config.toml
n_layer = 14
d_mlp = 384
rope_base = 500000.0
parallel_block = false
lr = 0.00676
beta2 = 0.95
decay_fraction = 1.0
Each number is 128 + 32 x the weight over the matrix's rms, rounded and kept within 0 to 255. Layers, rows and columns count from 0. Numbers have three digits each.

# layer 3 MLP down, 96x384, rms 0.174, rows 49-95, columns 64-127
135158118103169129121161098137120143095155138126148118128113183197141141131143098142108163180146130118126118128140147141161166143144128081107115173117139077108159158156116139097143168167156097
135153178102071136095129145164099101115079123094102075128116155116153145122086108129096138129132141156108123133065098135133087066160115149126158120131121105152132119126130138114122170110087120
144124149069127164091158095081179128122118122127052121140115107184120158127127088089172101159119081144114086147100094149127122169069144127111172132171122144092123122136202114183118207121174156
128103197117124157148133054123071102065151175113105146083103174151137089140088118155062178178075199144090122142103127125097182074103156089108104167071097106159189090097153163125152226160108089
189116205121060148121120135087105162146130136055122081127088094133124114134066127110064111122101090059114105097160111136148136126125113095125066084085146156165136098131127096129129114093086148
120118132110140135131134091073069095096120157155167167102098101134047119123088088139126166075113095161056146155070142120097060049102116126111126158039112130180130073127061114130140140149153175
104089177153083151172159095117117051094161107080129114146139112124132149139123156076134147134139094151066098128135198150134137127112133125104135161160124113054077123167172117144129121124175172
072114118179109185168174135080138162067096095114088141101102151129152093082112169139138189159086085106140102114156113163161110125125187122108180086062170189136173163110091194140171157087120091
113086136122118138125148161091124105135129116097133119157112145083115092122118104139158034137146167094087141157180136190137109106097170128118128125109148118165114141108143130135148140145152115
149145178073151104124165102137125142104092103107132150143110127205060112151127113132132128047076089078088064101236095153130089156137099180184149161123098179077127127130126111087173173130123154
100118096175100173175207124107130144135099144130097129103127060095083107136129081093127160137094094142103139144144129193123104076067085095201085103108209190167160159138134147152114113117103139
166157096144163134083117138151121167086142115135101120056170174166101132121130144112103127130119120146169153110173141190096128104112113105112131117148109067170176100158153190141089151135112104
189215161171150097150120110120053092092104154113125166137101112136175112090116138127130194114128105189133148141104179097140129155131127150097166124136056116129131134149120172125116091187100124
133084116098174132100068137167132181094152243177154072032085185141159112137069106126088094118094110158041129070105049136059148075132171150078060182077098109233125042187135042100103201151052181
117134097084137107138115115099195096076100099134154130111085146120088106131095139113158134228067119162098133149101139116132140089079130143099141170147084050182133126143131042097110121152144104
111133120110041146125135175140075139128092132089199122133096119156085090073120148148157144184107138110091103125131146104152129104099158126147152113119176156149120139086145099122095105142176151
146102163150107093136142154099110113093133134075069122114097094115144029110124170057119173146149104199107138153091171127124161100075160103122122121105132126149163126117130171121107117172140116
080134116162159137107154177112119155165101109124110102145118098175138091138118155075145061185156140169114125178105161134179196131061210148180146149144117129142074156139072087163157106156162169
172096082177121112166137136131124124117152165072167091129150149096131108156114114083118142155183113138066147116134115131156153081177130182094131116135131130182144159148098126108077166134164117
121174205110129141139111134139121152082108106153159117090164167127138098102144113125162081206127154150101175115116093091099059144093126102122095129133128149101125144055099109152088172095056169
153126173154146146115137102146128136129177085131108160113095105163100138154121134100136132126098153082147167122121096110149112128092150133140107110136104140116124097055132171112125103130098123
179124128128146176145145055128108167164109136114151141127099091130125142076087090112181079132090133183125103142166129111138068149165126130144133147171145085157125139138146129173112153182134152
128091081140146121115117125188096127077103141101138136135099165135127129165105111098154137130147207185120176118108094168100138097083144103125122145093047102131088174086054130131103162092096127
149124141045144087128134147113184135148114096134101108176098161164124108118146147087149154130056125105160129132169152128163158160146143172135149089206141073106128134154151152108209110138134159
112093105089075120151084120137104132113112071083125110095102190118153151102000089142090157147175056173124143080153110162120096032106123115057101147082129072159104125160083085145112115095140134
102092119151206019135093188171171162190135124124143138134135118113211133119127158093093078099138175097106111141129088123163144141077171093152176127191135082136175130108121104196177096202083103
118204168100097157107130128084080139113112114120178172099141093172128105131128139086147136158116124098118171122169124184102095182135101142111116103156122141138078149149067159147132075126104124
102105132082131134122120054128191135128112148162170173082120110057132103108054068204134131138095153081133190102089077114088129158085067090129050090133134173070090135108102080087095170088126122
149113167140132114103174125140144055115069100093156100133110120083222108076143134139209121145111048091106111165171172105165129118065108199145143115105146170149098138175135121201156147138168146
120087150116160149132152163112075133165085102131126133130117093173096094145109158136143086132076079033095123114125134096111112216103100114119155145158083098135111127152119105120186121110063155
113173087116176105091115138224123116154083168158124154112096123099111099103128169118194139117122153095163126137200106126161116163152080034071077103120164114104097106063154072078083087103097089
080084182109135128149181169145079177118113123078122127095112191138123087132116143129128127129161064167119104120101145166093132147109081159103138139129151156120120116226165176097139104042108120
167154171131173119131139137179109130124072151139102129136151120145112123113073129117164123108144164127080129198104167096128127121129147099173164147118162122125124115124113147129137171090158126
129111060155156106135148148033158167104134080097143097167094125156151176081195103098151178086131053088120109169088081120105111131119108156146148106145140080129131118130136129117145117164150155
122063086102148157125164149102125113060124114056088126175119126123117156182138155171145174126199139114129033139075197171151122133192068116175163110142152153122167122178117145106142111110198126
145061157109108151139149139048075114035143147124167171133097087127172116135120171205160110151093111081108109164137151114149122129172100169133094095148145090100123115207105104111106048106138142
109175123164101134173116148054120182117108073154159122127154145126117190138103109136170074121118073132154126103182175146109131116090125116151158175130185168097152104125127106123107099110131128
124103097082133088148126150139156136176153131119123088113119131089140173121135124105114101100139093125151105107106124144160095133121137060093149113131151148110122090066170133146129149110135082
134161093123118172140130118163089127124136101116188092150092161134118141114118140168117165124123174093164122130236190099154116148121156117150118134114124131141120189112169120153118108151119125
170084068167069119120111096106120088058149153147133147115112102148138144161141153104118173137121142139113163070078185150095127100121166157146124173146110144127174138146088093139172091144134101
131066182165086155154101135077030161063135152119152081142120134126199165130174113153172116124078155087144085133075074122110143099144126182138143138110115190105139134207132219068087155110102148
124145118090149111113142150182215126161122143134046124137129128148194111133140100137128111149131133165169136160088159193141171094153103204164095142108179111116102176051145155127133088166142154
123166146112110139131099192123116112172120137156134070118116099088108162155119149166138097112063205157136109103154145167183166154095122117148153122107140117143046122180140168119112121169183103
045081117127127134168175109204140168103164173118115150104084138169099130084145120149127122057078205072133085097164120134121137132075105150164171088137073093138117061188120074079169176098145176
107115106087096086135101111138107190119100128102201089101154171114096080128142111130135152092106152169131148152110132115119122104150101158148148080123080126177177135137076111173081164111106129
159147142143081118158157171096152118153130045112162152157171135132147119140115142120159197055180129109138109090150107150119116156222098098121112127106116029090086130126161124110148131124163151
135128137125128151119139125078121129131108111115149116061120145123191158110172163226166181168113197104158090113106104093134101096164133110107057116112096158150125133151108152126157071087094136